config.toml
n_layer = 15
d_model = 448
n_head = 7
n_kv_head = 7
head_dim = 64
d_mlp = 1024
vocab_size = 2048
activation = "geglu"
norm = "rmsnorm"
norm_place = "peri"
norm_eps = 1e-05
positions = "rope"
rope_base = 10000.0
rope_fraction = 1.0
qk_norm = false
attn_scale = 0.125
bias = "none"
tie_embeddings = true
parallel_block = false
extras = ["capped logits"]
init = "orth"
init_std_qkv = 0.0294
init_std_o = 0.00537
init_std_up = 0.0294
init_std_down = 0.00355
optimizer = "adamw"
lr = 0.000843
beta1 = 0.95
beta2 = 0.98
weight_decay = 0.15
lr_head = 0.00766
grad_clip = 2.0
warmup_steps = 337
schedule = "wsd"
decay_fraction = 0.649
decay_shape = "linear"
final_lr_fraction = 0.1
batch_tokens = 65536
seq_len = 512
doc_mask = true
train_tokens = 720100000
steps = 10988
dataset = "wikipedia_en"
Each number is 200 + 20 x the weight over its row's rms, rounded and kept within 0 to 999. Layers, rows and columns count from 0. The size before them is the row's rms in percent of the matrix's.

# v: layer 7 attention value, 448x448, rms 0.0382, rows 73-125, columns 320-383
# o: layer 7 attention output (transposed), 448x448, rms 0.0377, rows 73-124, columns 320-383
v73,101,204,236,213,247,208,212,196,204,204,185,223,193,201,217,182,216,218,218,197,196,216,202,192,209,200,207,143,218,187,197,204,175,179,173,231,209,230,218,186,218,182,192,218,192,186,188,239,239,201,235,198,216,150,213,178,171,189,186,227,180,204,196,176,175
o73,100,221,242,210,185,212,173,216,226,188,203,205,180,209,183,189,228,210,178,227,201,205,205,173,213,219,206,164,212,196,208,190,226,171,208,205,210,218,183,178,207,190,237,186,163,185,210,207,195,191,232,205,226,209,219,210,247,233,239,216,201,244,182,223,206
v74,104,205,197,197,187,195,196,215,213,201,203,236,226,191,185,185,217,188,164,195,185,204,201,238,206,193,192,193,182,205,156,196,227,206,208,174,221,174,188,218,169,187,204,187,167,220,187,186,179,182,202,217,173,165,181,209,226,236,184,245,189,196,230,214,192
o74,100,218,162,193,189,187,175,212,162,198,192,193,214,198,223,189,186,240,192,184,212,218,172,170,223,197,221,216,201,179,202,192,203,205,216,194,190,231,182,186,237,197,196,165,199,184,176,247,185,167,212,257,213,167,199,175,196,212,164,217,206,219,205,192,221
v75,100,214,196,228,203,234,210,190,195,216,231,238,160,206,200,210,227,198,192,197,189,163,176,223,225,220,204,198,193,201,204,194,194,223,224,145,196,209,200,209,210,209,212,203,208,176,226,174,198,210,197,196,182,202,210,194,195,198,204,237,178,176,193,212,208
o75,095,202,221,201,175,220,216,215,257,206,195,170,216,245,238,201,225,200,207,206,201,216,191,203,210,228,205,218,225,203,217,188,189,181,159,206,197,183,201,186,214,215,227,211,183,196,214,217,217,188,224,128,214,183,190,167,223,157,208,208,197,206,183,215,201
v76,104,193,214,257,198,223,201,196,215,190,158,183,167,199,194,209,206,209,201,210,231,185,184,152,216,185,186,219,222,188,195,214,234,178,194,204,211,177,180,197,214,212,229,222,199,220,167,204,215,212,179,203,186,213,199,192,237,172,191,215,215,220,179,200,216
o76,102,171,231,161,183,180,189,183,211,189,204,190,194,172,166,176,207,203,227,169,210,184,214,203,170,218,196,159,209,224,205,192,218,196,205,157,208,211,202,183,171,211,209,186,223,228,196,193,202,198,210,169,195,233,180,189,192,198,189,203,208,206,244,228,230
v77,102,212,190,177,202,190,204,189,218,189,234,190,246,205,206,223,179,218,206,206,225,206,161,226,189,208,203,197,199,199,207,171,216,205,195,166,217,188,195,192,219,206,203,156,227,192,182,163,205,236,189,204,189,209,210,213,218,222,231,215,205,193,228,182,240
o77,092,174,189,211,189,205,189,193,166,242,214,179,218,187,167,209,181,234,168,187,230,189,187,214,213,173,213,212,222,178,190,214,166,231,195,234,185,199,161,226,204,219,173,216,205,217,177,196,199,186,237,275,215,233,203,214,199,207,208,199,218,173,211,232,213
v78,097,180,216,192,197,192,193,210,209,178,237,214,198,216,185,186,151,193,191,193,187,162,179,184,240,183,195,200,172,205,212,204,159,206,203,183,229,213,207,221,190,206,202,184,198,204,210,209,181,224,191,200,228,210,215,191,200,187,194,162,173,217,221,181,219
o78,093,190,160,192,213,198,195,202,233,242,215,204,200,197,215,214,193,211,202,196,197,228,201,241,234,216,210,200,197,181,180,183,174,191,173,224,180,204,225,192,215,195,204,192,193,185,188,202,227,228,212,118,201,180,211,177,204,190,227,208,223,184,175,183,217
v79,101,191,211,203,193,213,180,183,173,179,187,207,196,226,188,216,200,205,202,155,211,191,197,190,218,187,184,238,195,187,201,220,221,200,200,220,159,194,187,189,231,200,180,219,203,205,193,185,193,210,186,196,197,244,224,196,167,177,159,233,196,163,202,202,227
o79,095,221,207,191,173,197,198,198,240,211,207,218,220,198,226,223,197,194,183,221,200,239,208,188,172,199,224,167,210,218,178,165,223,183,149,179,195,190,189,219,183,190,203,214,196,221,227,205,194,187,158,123,153,221,187,188,189,182,221,216,208,203,203,188,215
v80,103,204,177,200,179,233,183,182,194,201,181,190,208,165,201,204,190,208,216,209,237,192,219,211,183,196,191,221,212,194,197,161,218,208,199,208,181,187,201,199,212,230,171,201,202,174,207,153,213,226,214,176,163,194,215,148,231,229,224,207,195,229,191,185,192
o80,092,195,219,208,195,190,199,205,220,212,231,188,207,197,193,216,232,207,193,193,209,204,200,209,160,187,206,185,210,187,222,164,184,179,206,200,171,209,220,177,207,193,218,180,202,157,174,189,217,187,200,95,190,194,229,221,186,184,221,175,235,173,198,194,167
v81,095,188,206,210,191,197,203,184,211,193,263,178,197,167,193,190,196,189,197,185,214,213,179,187,223,201,195,207,193,192,179,221,206,194,205,165,214,230,196,183,210,188,171,195,195,231,202,222,180,165,225,220,186,224,182,197,231,197,244,182,213,189,186,211,211
o81,093,165,173,160,212,207,198,189,205,190,204,184,207,206,189,219,194,168,212,196,222,206,145,194,232,219,177,221,177,244,186,185,191,200,191,229,198,205,183,196,179,208,201,195,172,199,194,223,170,214,204,229,204,169,191,141,228,170,190,190,202,185,235,219,189
v82,098,180,226,208,229,143,238,204,200,197,199,196,186,182,193,209,200,219,193,192,185,207,260,183,175,182,188,210,204,221,175,214,196,191,222,210,202,173,200,199,183,194,211,224,171,219,187,224,181,235,189,204,224,192,230,214,161,192,184,194,212,204,232,220,206
o82,100,193,190,176,171,193,179,219,151,209,212,204,202,176,191,203,186,194,206,192,193,188,210,200,169,222,191,203,195,211,186,168,245,209,208,210,227,230,192,200,156,204,214,191,177,211,192,203,209,193,202,251,196,194,160,207,193,229,179,207,228,170,240,191,217
v83,102,204,223,214,221,220,216,190,219,201,193,216,229,224,239,173,202,195,225,204,193,190,188,169,181,203,199,165,202,180,209,181,196,200,230,179,209,201,211,196,216,214,209,254,245,181,217,206,198,192,183,203,214,188,190,231,190,212,228,179,206,186,184,142,232
o83,098,207,209,208,232,206,204,205,193,193,185,184,180,211,179,201,193,198,190,209,192,184,197,187,172,207,180,196,185,208,179,214,209,211,225,210,200,210,187,190,177,217,198,168,209,179,204,189,203,205,221,266,227,206,223,210,227,223,187,213,191,209,216,202,200
v84,100,195,184,171,187,204,201,218,172,205,198,206,192,198,211,188,192,193,167,191,211,202,164,196,231,221,193,220,200,164,184,186,209,182,222,195,214,220,168,176,205,193,186,187,240,199,225,168,192,215,175,204,188,206,203,178,205,241,205,197,199,209,224,176,228
o84,100,176,222,217,207,201,255,211,243,201,203,188,223,195,222,209,218,215,198,225,200,189,210,188,151,183,186,209,177,185,227,203,182,235,207,207,195,177,245,212,188,174,169,214,230,213,186,197,230,191,221,199,189,163,184,214,182,204,177,202,209,239,183,173,177
v85,103,210,196,211,215,247,193,213,204,209,169,222,219,168,205,205,181,217,228,201,199,207,174,216,180,198,203,218,188,218,215,207,188,199,196,192,206,184,223,209,201,212,227,195,140,202,208,185,166,217,177,198,173,263,215,194,232,174,197,237,186,223,194,200,213
o85,097,179,196,169,206,182,206,218,216,219,224,224,212,210,241,208,224,212,201,211,228,161,187,196,213,209,204,200,198,219,205,207,225,158,182,192,179,175,204,180,206,222,222,186,186,214,188,237,226,222,194,213,177,216,201,193,215,155,199,188,189,203,178,225,233
v86,101,222,161,200,213,239,189,211,200,229,202,194,172,198,212,208,236,202,175,212,207,181,180,148,196,204,236,194,229,174,193,215,201,217,213,191,223,223,193,152,180,218,206,197,200,206,195,192,198,200,189,190,189,202,205,216,186,194,212,175,175,216,224,188,224
o86,103,189,214,198,172,224,209,208,207,207,229,169,186,175,158,167,214,185,198,182,213,209,188,180,218,195,209,192,205,206,221,217,189,206,246,161,165,227,195,200,271,235,215,243,220,216,187,192,233,206,224,186,197,170,234,203,205,238,171,171,236,216,195,167,186
v87,099,215,197,217,207,165,209,201,185,194,219,212,190,217,204,180,171,189,239,180,176,192,200,200,215,200,215,185,215,234,206,202,233,206,186,177,251,201,183,167,226,191,222,243,185,160,176,244,184,190,232,211,195,192,196,196,213,186,214,191,198,206,212,220,181
o87,099,222,222,182,210,192,202,227,239,167,210,208,229,233,203,218,189,208,203,188,200,163,204,206,208,196,182,181,202,174,202,194,210,181,220,195,222,224,136,184,183,223,204,179,195,230,214,260,205,214,228,263,192,180,205,209,263,231,195,190,214,190,201,220,186
v88,099,199,182,182,219,217,199,199,206,203,235,244,221,202,187,194,179,214,183,207,208,200,190,242,195,203,192,207,232,202,211,217,206,208,210,184,219,202,222,170,195,210,208,192,193,173,217,205,175,215,206,188,218,244,230,239,222,179,209,217,178,160,171,206,225
o88,099,243,197,206,221,153,180,201,167,197,237,184,238,208,218,234,216,184,221,201,224,187,214,186,212,193,181,203,218,170,211,181,226,154,197,210,201,209,207,223,207,170,198,185,195,189,190,199,191,224,198,202,185,181,178,188,174,230,221,162,154,222,192,183,201
v89,104,195,202,230,220,204,221,179,189,212,217,216,201,188,194,173,223,202,171,197,185,172,180,203,199,191,198,236,170,203,197,173,220,169,226,211,224,212,215,223,183,245,205,219,206,216,226,202,229,211,180,191,209,183,195,186,171,198,223,212,187,142,208,186,190
o89,106,231,231,225,195,191,228,190,256,196,222,173,214,223,230,192,172,201,220,231,220,245,186,205,233,214,211,214,213,221,183,186,199,190,203,192,192,190,230,192,179,151,149,177,177,206,175,186,215,184,242,169,212,169,217,188,174,176,239,209,158,232,207,206,225
v90,109,176,191,206,171,190,232,187,184,237,191,191,230,200,223,210,188,200,219,191,207,217,199,187,195,204,218,199,176,194,185,188,191,177,192,223,186,187,200,215,190,177,204,189,197,224,240,210,193,214,176,208,229,186,186,234,193,165,188,206,215,221,220,179,185
o90,101,228,212,200,223,200,173,174,170,190,202,179,186,216,199,177,218,165,190,196,185,199,181,183,189,197,197,223,229,193,212,198,227,193,181,195,204,206,209,194,215,230,217,197,190,244,176,225,187,202,199,267,236,190,189,233,178,208,195,226,192,195,216,187,214
v91,097,213,212,203,224,191,189,198,187,192,230,200,214,192,204,176,193,186,209,189,197,181,227,186,224,177,194,209,180,166,203,201,231,219,211,223,202,184,170,209,181,207,198,209,247,222,202,239,199,191,206,197,171,164,215,151,196,180,207,202,211,178,216,219,198
o91,097,187,201,186,208,190,190,200,219,199,175,229,218,185,230,213,175,165,220,213,199,195,220,225,200,192,204,200,185,191,219,176,181,169,213,221,170,202,204,181,211,193,239,194,159,174,210,184,196,210,166,148,197,182,213,217,200,206,216,201,191,228,181,159,189
v92,100,201,193,257,188,181,212,192,189,181,229,206,196,161,173,214,190,214,185,188,203,210,178,201,229,205,167,213,215,190,230,206,202,185,184,209,226,246,229,212,194,207,200,193,182,174,195,197,165,238,228,217,144,210,193,183,221,196,201,191,182,176,203,189,232
o92,090,159,193,179,174,200,218,190,189,237,217,197,204,217,191,220,211,195,200,165,188,178,221,229,226,217,194,209,199,172,219,218,192,254,226,192,220,193,163,211,207,239,197,214,188,236,206,209,176,199,219,291,209,201,219,200,198,209,189,200,192,167,217,221,216
v93,101,202,201,216,201,168,209,206,196,209,197,179,233,208,167,193,220,224,204,195,208,195,203,220,225,189,193,216,196,223,196,218,186,200,211,190,227,215,199,200,195,224,204,174,190,179,244,207,174,192,225,191,149,213,172,190,175,204,216,198,205,229,167,197,213
o93,101,259,230,207,200,205,183,198,179,192,208,204,235,216,208,186,199,213,214,185,243,213,187,176,201,202,180,180,201,188,215,202,188,171,204,179,195,242,179,231,184,207,229,213,165,210,183,221,188,228,193,168,195,188,187,187,235,208,206,193,202,205,212,207,212
v94,106,214,229,205,162,193,186,219,168,186,200,191,231,208,207,213,197,204,207,180,192,214,185,223,224,196,211,190,175,205,198,182,202,183,176,202,226,177,177,213,218,186,200,177,222,243,224,227,195,183,196,203,169,216,204,154,174,201,159,182,206,190,219,169,184
o94,106,221,207,217,251,193,205,190,241,254,178,217,182,200,183,215,194,228,195,197,190,235,219,215,207,222,180,190,194,170,229,186,177,219,227,217,183,178,204,211,215,199,184,177,172,185,198,194,175,255,165,191,218,181,203,183,204,196,203,213,217,218,161,181,190
v95,108,193,191,234,190,191,235,226,187,212,180,235,152,183,203,215,207,186,198,233,210,185,197,206,187,196,199,161,219,217,180,197,146,195,225,199,171,196,184,170,175,228,166,236,212,203,214,203,213,189,195,201,209,202,229,174,200,205,211,189,198,166,218,212,193
o95,101,204,226,207,190,181,145,214,227,190,210,165,178,231,191,196,213,225,166,217,239,171,240,167,180,251,210,175,164,202,200,181,199,221,205,193,205,210,252,198,174,172,179,173,208,162,202,141,200,189,236,114,214,200,190,206,193,248,197,214,174,160,187,205,208
v96,102,180,216,176,172,230,192,214,159,193,147,252,196,178,181,235,146,210,216,197,210,194,200,182,189,203,198,203,204,194,208,178,167,182,222,237,206,226,205,205,191,218,212,224,200,211,187,167,205,211,175,199,226,210,203,206,196,232,191,187,195,200,172,189,203
o96,098,171,184,186,237,191,222,218,223,207,219,187,162,176,216,188,243,191,212,225,191,201,178,212,180,182,177,183,192,223,182,198,217,232,196,174,181,173,219,201,196,172,191,205,198,198,205,183,219,213,185,190,191,200,213,200,171,166,199,179,203,202,202,221,193
v97,097,207,237,206,187,166,200,175,210,185,237,183,204,213,168,217,209,175,185,226,216,194,211,174,199,188,189,193,213,185,202,182,205,168,198,229,182,211,207,208,195,219,169,187,189,202,185,204,207,188,226,203,167,188,181,190,231,220,160,178,203,195,214,174,224
o97,100,165,194,217,206,211,209,218,183,185,198,225,193,192,199,182,201,184,199,178,165,186,235,211,230,171,174,241,199,200,172,190,200,194,192,173,223,176,212,201,178,190,173,215,144,181,201,197,183,191,183,179,206,195,213,181,199,198,214,209,211,219,210,193,217
v98,097,191,194,194,187,183,168,197,210,210,224,185,195,209,196,198,236,193,182,202,197,214,232,194,194,197,182,220,212,210,184,211,283,210,195,236,190,204,175,223,217,208,188,222,178,178,199,225,238,182,281,199,199,171,234,207,192,214,195,168,197,234,232,208,183
o98,096,243,200,206,212,179,199,191,181,180,197,184,210,227,169,183,170,200,222,193,203,232,216,191,199,221,189,181,187,179,189,193,196,185,190,148,181,196,234,184,212,219,216,167,194,196,192,209,204,193,205,141,179,165,177,231,204,208,207,226,212,200,178,167,194
v99,102,192,199,180,197,192,203,206,189,211,176,186,162,224,221,184,213,192,186,189,197,196,222,193,167,212,212,197,192,197,197,198,177,217,232,210,157,168,198,207,223,183,189,208,165,221,193,209,225,235,169,199,217,160,217,213,196,192,169,180,207,194,187,244,191
o99,098,215,186,205,194,237,191,204,189,240,206,181,187,206,215,220,194,179,178,225,181,196,207,185,179,213,161,182,187,208,210,179,224,166,226,196,199,207,204,212,212,179,190,194,189,194,218,195,224,174,206,128,217,194,201,216,166,211,225,246,181,207,224,171,192
v100,109,194,165,199,233,187,186,237,188,215,188,228,193,222,175,187,207,209,210,219,169,221,221,210,203,187,197,195,184,201,187,185,176,226,220,208,226,205,177,197,201,186,166,182,201,182,190,212,190,154,221,201,143,202,204,168,206,207,173,196,228,195,172,203,195
o100,108,197,245,201,180,174,178,191,208,210,213,201,187,194,186,201,221,192,211,179,207,183,210,192,212,217,255,173,207,197,191,178,190,222,197,226,202,194,243,229,201,206,220,201,187,187,207,188,186,193,220,190,219,172,213,197,215,245,201,184,177,182,191,181,172
v101,101,194,212,232,185,239,176,204,176,207,186,191,212,241,213,207,195,210,205,192,182,207,162,180,206,209,176,203,207,176,215,188,176,207,181,236,208,179,236,189,235,179,169,166,202,211,195,193,222,190,213,198,186,221,199,207,221,178,198,217,220,219,185,219,225
o101,101,196,194,197,214,234,182,185,207,210,204,155,207,173,167,193,221,192,188,200,208,245,185,200,209,179,243,188,209,228,200,210,205,245,203,171,248,198,196,238,174,204,218,230,231,223,194,220,155,195,190,161,219,220,222,218,201,219,209,187,179,200,204,225,199
v102,101,209,200,207,175,202,216,197,217,206,205,185,190,231,208,210,165,207,227,186,187,199,178,165,197,191,202,172,212,205,219,241,193,197,199,216,190,178,214,202,214,169,212,216,236,240,210,230,199,172,205,199,238,187,204,234,207,161,213,213,215,178,195,219,196
o102,097,197,204,174,221,215,186,218,227,213,183,218,202,209,185,214,199,209,194,202,212,181,180,210,201,196,161,213,208,178,176,186,228,168,187,206,196,170,164,201,213,166,215,218,165,189,220,200,177,200,169,141,207,217,164,188,185,176,233,181,180,211,199,190,217
v103,097,193,208,193,185,218,166,209,186,192,155,194,201,217,200,188,190,197,227,192,199,211,228,173,234,207,196,226,218,182,227,231,166,211,186,179,166,222,219,189,238,193,168,211,243,158,222,218,193,212,215,198,170,209,162,194,181,208,184,218,182,175,180,169,222
o103,098,216,222,216,160,142,241,235,149,169,220,177,190,233,175,192,201,244,187,196,151,199,196,195,182,200,195,206,179,234,191,174,182,209,237,198,194,198,168,205,223,225,239,194,214,180,227,200,160,201,183,179,199,197,210,186,177,224,201,177,199,175,157,220,154
v104,101,218,215,196,218,191,207,175,212,204,220,199,138,185,194,211,190,193,178,226,229,191,213,213,169,192,188,216,239,220,184,198,211,237,196,210,193,166,207,194,193,200,243,194,183,221,183,211,184,239,218,197,208,200,217,186,241,193,174,226,180,203,213,223,161
o104,097,223,206,194,228,200,197,221,193,220,186,188,246,213,207,197,214,196,180,181,187,183,210,203,199,201,209,225,214,181,248,176,222,178,184,209,196,208,204,194,224,160,178,215,178,171,164,225,216,199,165,128,169,196,168,207,214,208,211,188,213,207,194,172,211
v105,099,196,188,229,221,188,226,198,216,205,186,229,230,205,239,205,174,187,217,196,213,177,182,178,174,203,207,211,189,197,239,163,176,183,193,216,224,198,236,188,224,186,244,201,201,232,221,206,228,162,190,201,193,178,174,205,188,221,179,184,206,175,177,200,207
o105,098,191,239,184,234,214,208,180,224,186,201,201,191,215,211,191,218,208,204,214,189,187,205,233,196,165,188,190,214,220,179,179,215,199,242,184,218,161,203,165,194,182,196,223,200,214,211,174,181,199,191,221,191,211,232,234,190,147,191,185,191,178,178,207,178
v106,109,145,186,217,182,187,232,228,205,182,232,203,236,152,207,237,198,183,203,196,195,198,210,207,191,199,175,176,177,200,200,189,137,192,212,230,212,206,211,222,169,181,210,191,178,234,191,197,221,218,180,207,219,214,194,198,215,185,174,198,201,158,209,189,245
o106,109,183,181,210,178,209,180,234,214,205,206,190,155,201,204,193,174,210,211,186,223,168,194,196,203,215,222,215,212,209,189,230,205,221,211,194,244,192,216,188,186,201,179,175,228,178,192,187,163,204,239,196,226,225,227,209,166,200,225,196,185,167,225,203,228
v107,094,198,199,183,230,204,200,202,206,168,181,196,154,194,188,189,206,183,190,186,168,151,185,189,224,211,194,200,236,195,181,254,189,210,174,200,221,190,195,173,196,207,224,238,156,219,203,221,172,203,171,198,193,240,187,182,191,216,190,201,205,174,161,214,176
o107,093,217,204,212,188,172,212,187,243,180,215,216,231,221,243,196,227,195,211,199,199,184,193,186,197,196,204,209,219,191,187,168,229,136,176,210,194,226,207,195,208,171,218,228,176,194,186,199,210,234,174,155,153,196,182,183,199,173,200,172,208,197,199,200,228
v108,102,188,232,173,228,185,199,226,182,196,211,184,172,167,203,226,241,219,164,208,222,229,215,187,197,190,192,203,214,203,172,211,167,204,204,177,219,195,178,199,202,206,161,196,223,204,182,198,199,203,170,210,202,198,204,183,174,219,205,191,176,171,194,235,188
o108,102,194,190,186,219,188,226,202,211,171,161,216,214,188,187,193,198,216,178,225,211,214,187,197,195,246,183,189,205,203,221,207,207,172,205,178,156,225,203,243,202,188,206,193,205,177,192,214,192,191,211,204,181,190,192,199,212,187,234,202,210,215,164,139,220
v109,097,208,161,222,227,193,195,182,208,197,241,236,218,201,207,181,206,198,197,195,182,187,214,160,190,203,212,174,190,199,210,227,199,224,210,208,189,225,199,175,216,227,221,239,203,182,140,198,184,178,271,193,199,186,224,225,183,201,194,206,182,163,214,196,186
o109,096,207,180,226,200,180,201,205,191,225,222,178,231,212,183,171,164,177,213,184,196,178,217,195,214,199,212,198,211,195,157,187,211,210,184,178,226,131,177,220,219,213,170,194,213,189,212,199,219,211,214,178,193,181,166,168,229,222,211,214,206,223,138,155,196
v110,105,213,214,203,219,187,179,185,175,236,194,193,210,206,217,189,203,207,148,223,193,192,225,195,191,209,196,199,183,189,177,239,175,233,204,183,192,233,204,214,223,228,215,190,189,200,195,158,203,197,208,202,199,194,225,221,212,201,177,220,175,180,179,175,189
o110,103,204,205,198,225,204,210,200,174,208,186,174,224,205,203,201,191,202,191,198,180,225,221,181,197,173,202,211,184,202,218,187,178,224,144,246,200,186,228,216,229,210,170,208,208,202,224,195,191,185,214,185,183,190,198,178,196,202,167,196,190,198,162,194,196
v111,093,205,221,207,174,205,214,219,217,202,174,189,185,209,202,216,195,187,234,196,182,203,215,215,161,210,191,175,184,189,197,227,170,194,206,227,184,189,215,214,218,203,219,189,191,197,188,178,209,207,194,210,208,195,205,212,215,208,195,201,191,217,192,203,171
o111,091,219,193,206,186,201,193,193,170,189,197,199,230,225,196,188,178,213,157,233,216,174,209,199,205,187,211,192,207,216,198,223,194,234,204,208,216,171,194,193,177,225,180,176,241,209,205,198,188,217,226,215,222,208,204,222,199,189,200,202,192,169,187,223,211
v112,099,214,225,194,226,212,195,220,236,202,204,198,192,173,154,192,192,184,176,220,190,205,236,191,198,196,182,179,188,161,175,224,216,231,224,207,180,237,170,196,198,186,202,166,200,228,189,236,183,194,177,195,201,212,181,213,216,176,219,192,233,194,225,180,190
o112,104,229,176,156,177,168,182,191,180,183,192,239,187,187,247,181,169,177,205,232,178,220,190,186,193,204,192,194,212,189,200,198,217,193,155,227,193,196,215,178,218,202,180,168,221,187,189,189,209,175,194,220,195,194,213,200,200,220,175,224,178,202,223,221,193
v113,107,192,249,220,198,218,219,203,186,189,196,174,213,204,200,214,240,205,179,174,204,202,199,196,197,200,185,186,189,229,189,212,207,216,224,208,203,204,220,192,216,177,181,159,235,188,181,210,207,158,222,194,174,215,215,199,223,157,137,195,199,194,146,176,202
o113,105,230,184,208,196,189,184,234,195,215,196,181,223,195,191,188,196,184,235,198,202,189,256,200,192,198,195,175,223,198,225,175,190,233,218,205,251,182,197,204,171,181,187,194,179,198,206,192,176,210,177,129,213,193,190,200,178,252,229,171,185,199,209,175,202
v114,097,195,194,195,227,216,220,193,188,223,199,190,222,207,182,204,206,226,184,209,221,211,187,204,208,193,187,239,210,189,194,195,216,200,239,166,203,188,188,230,174,203,203,193,256,212,230,193,182,226,209,197,187,201,208,196,177,214,198,224,217,199,227,169,217
o114,096,221,231,198,219,217,195,199,215,193,214,214,194,196,208,175,261,192,207,205,213,247,238,221,194,182,195,192,205,201,232,175,168,210,176,197,200,200,193,199,167,174,192,172,207,192,170,174,190,189,194,176,181,222,209,217,201,210,199,260,158,191,205,212,188
v115,103,204,206,209,209,190,210,178,188,224,213,196,205,182,214,184,189,177,220,197,207,198,222,184,188,191,210,209,206,236,221,227,165,211,248,194,183,206,183,205,167,186,206,233,187,181,205,203,149,216,203,201,210,210,214,202,174,201,219,186,197,193,199,234,215
o115,101,212,202,203,215,199,195,212,185,180,199,203,233,231,222,199,171,153,213,220,220,178,193,170,184,220,166,220,212,184,200,185,226,196,215,203,189,203,204,207,181,243,217,223,167,204,209,195,221,219,183,169,238,166,179,185,215,211,214,209,228,170,243,226,241
v116,105,229,172,188,214,203,218,208,231,236,222,223,184,156,209,204,191,213,189,216,209,182,189,217,190,211,205,187,190,213,210,190,182,181,222,158,217,238,200,212,190,224,228,180,203,213,217,181,167,195,190,195,169,185,209,213,223,184,233,204,179,191,215,210,169
o116,104,182,187,203,219,197,203,185,210,189,214,200,211,212,226,219,205,205,215,226,239,178,179,219,212,177,151,208,214,191,219,201,188,179,173,234,184,168,191,187,210,191,181,217,183,175,190,168,210,196,214,183,231,197,183,175,178,150,194,193,188,218,184,202,206
v117,097,187,234,206,196,242,206,189,233,194,204,212,237,184,173,174,197,180,182,190,199,184,186,242,230,207,190,166,194,211,211,201,221,163,189,187,201,197,214,233,168,229,215,190,200,223,213,195,195,162,171,202,196,210,200,195,204,212,212,176,216,177,218,203,194
o117,096,208,182,192,165,167,183,187,198,206,186,247,151,203,231,245,210,217,228,196,211,189,198,204,237,210,207,194,220,220,171,212,203,187,170,214,202,167,197,190,201,162,199,211,175,191,235,185,173,184,190,149,208,218,180,165,164,156,211,231,194,214,223,213,231
v118,101,223,260,210,193,222,196,212,232,225,212,145,153,240,222,177,174,194,197,182,170,183,226,180,192,206,186,200,217,213,201,207,232,198,213,204,178,197,169,208,203,205,210,210,212,187,199,215,207,189,205,201,203,181,201,213,190,188,195,194,190,209,191,172,176
o118,096,220,212,180,195,191,188,186,147,171,177,170,219,208,181,176,160,184,200,234,199,198,225,197,184,212,187,200,190,206,213,227,202,204,207,217,188,171,221,208,200,217,205,173,194,185,224,170,195,199,221,241,205,195,148,221,208,218,204,177,189,193,197,198,215
v119,101,201,228,200,185,220,210,192,177,188,238,192,196,167,203,217,189,214,243,194,186,181,217,235,203,205,192,180,219,193,208,169,228,191,193,210,197,204,230,211,200,225,221,191,166,204,213,181,167,185,230,201,171,239,188,205,194,195,195,199,182,229,216,143,174
o119,103,196,198,185,226,217,180,217,200,193,186,197,203,234,198,215,213,210,174,186,215,194,205,197,223,199,219,207,230,191,210,224,179,237,180,186,191,203,187,206,190,225,186,173,222,214,213,189,177,196,177,239,199,211,219,220,238,200,175,185,202,219,212,199,193
v120,102,182,181,193,189,174,200,198,177,212,213,209,214,200,189,181,213,209,206,198,186,175,188,180,210,205,184,188,181,198,221,209,232,174,187,186,234,254,205,229,213,222,244,240,211,177,228,175,245,175,244,210,167,188,193,202,209,201,221,226,194,176,221,192,210
o120,095,197,232,179,193,206,254,180,206,202,201,190,191,194,179,198,207,228,236,204,203,202,171,226,191,214,179,196,199,179,173,217,213,225,210,176,223,199,191,238,188,225,208,196,179,241,216,216,166,172,235,279,211,185,214,222,192,202,173,176,221,227,200,214,205
v121,099,205,208,220,181,186,202,231,218,177,199,179,218,209,196,181,182,183,181,199,183,209,244,228,216,202,180,204,209,180,191,192,218,191,166,228,182,156,222,225,217,206,177,190,203,206,212,144,141,179,202,208,192,149,217,197,181,218,165,193,186,218,261,182,182
o121,100,198,173,180,183,203,202,142,185,200,226,211,197,202,205,232,222,231,170,196,175,203,241,227,219,182,193,206,182,170,187,175,184,203,201,212,212,188,209,211,238,230,180,157,207,228,192,187,203,214,190,243,226,187,214,199,177,177,160,252,214,201,182,208,203
v122,101,245,168,209,208,217,213,173,192,213,208,209,171,213,198,186,190,176,200,212,241,154,219,206,193,221,200,177,246,193,177,198,220,187,172,197,196,196,217,195,226,186,205,230,194,206,188,218,196,205,234,196,226,189,180,180,211,197,225,183,207,217,221,192,216
o122,100,181,222,198,236,207,214,194,221,185,171,210,179,154,227,201,218,189,184,209,200,184,194,195,210,207,181,210,203,198,193,218,210,220,188,192,198,207,227,187,199,199,195,209,188,223,218,207,216,165,168,166,227,192,219,234,206,214,211,174,185,207,219,201,190
v123,095,201,178,243,199,192,240,199,194,189,152,204,174,213,200,196,198,210,200,218,180,167,200,190,222,197,197,217,201,214,249,219,183,208,182,185,191,202,229,206,218,210,187,211,226,208,206,213,157,214,214,193,232,175,186,179,182,237,184,218,198,200,203,220,201
o123,088,179,213,190,212,179,176,166,189,233,205,186,186,176,201,197,233,189,176,198,178,188,217,214,193,220,226,219,194,199,178,190,197,198,174,185,220,185,210,212,190,219,234,226,191,204,210,173,213,218,171,126,197,217,189,212,212,196,183,208,191,162,218,219,172
v124,107,212,209,180,203,207,163,190,199,229,212,186,192,228,227,158,186,190,197,207,186,200,211,182,195,199,221,231,166,181,166,177,207,207,198,232,195,193,212,191,261,207,164,160,195,183,211,207,198,213,152,201,185,194,207,201,168,190,181,180,195,205,185,193,186
o124,102,180,200,204,158,205,200,206,197,171,196,198,213,227,154,211,176,216,168,209,192,217,196,180,161,194,211,233,195,190,192,169,189,205,218,195,184,230,192,214,232,212,183,210,212,209,213,245,214,164,220,250,221,188,209,226,196,221,164,171,215,224,202,169,224
v125,099,200,192,177,200,217,178,228,209,200,230,206,214,210,206,217,204,187,196,206,203,214,183,227,178,199,191,204,213,217,218,191,176,227,235,192,170,195,227,218,211,223,197,152,200,228,214,211,180,171,227,196,190,209,232,208,172,222,175,199,172,153,218,205,211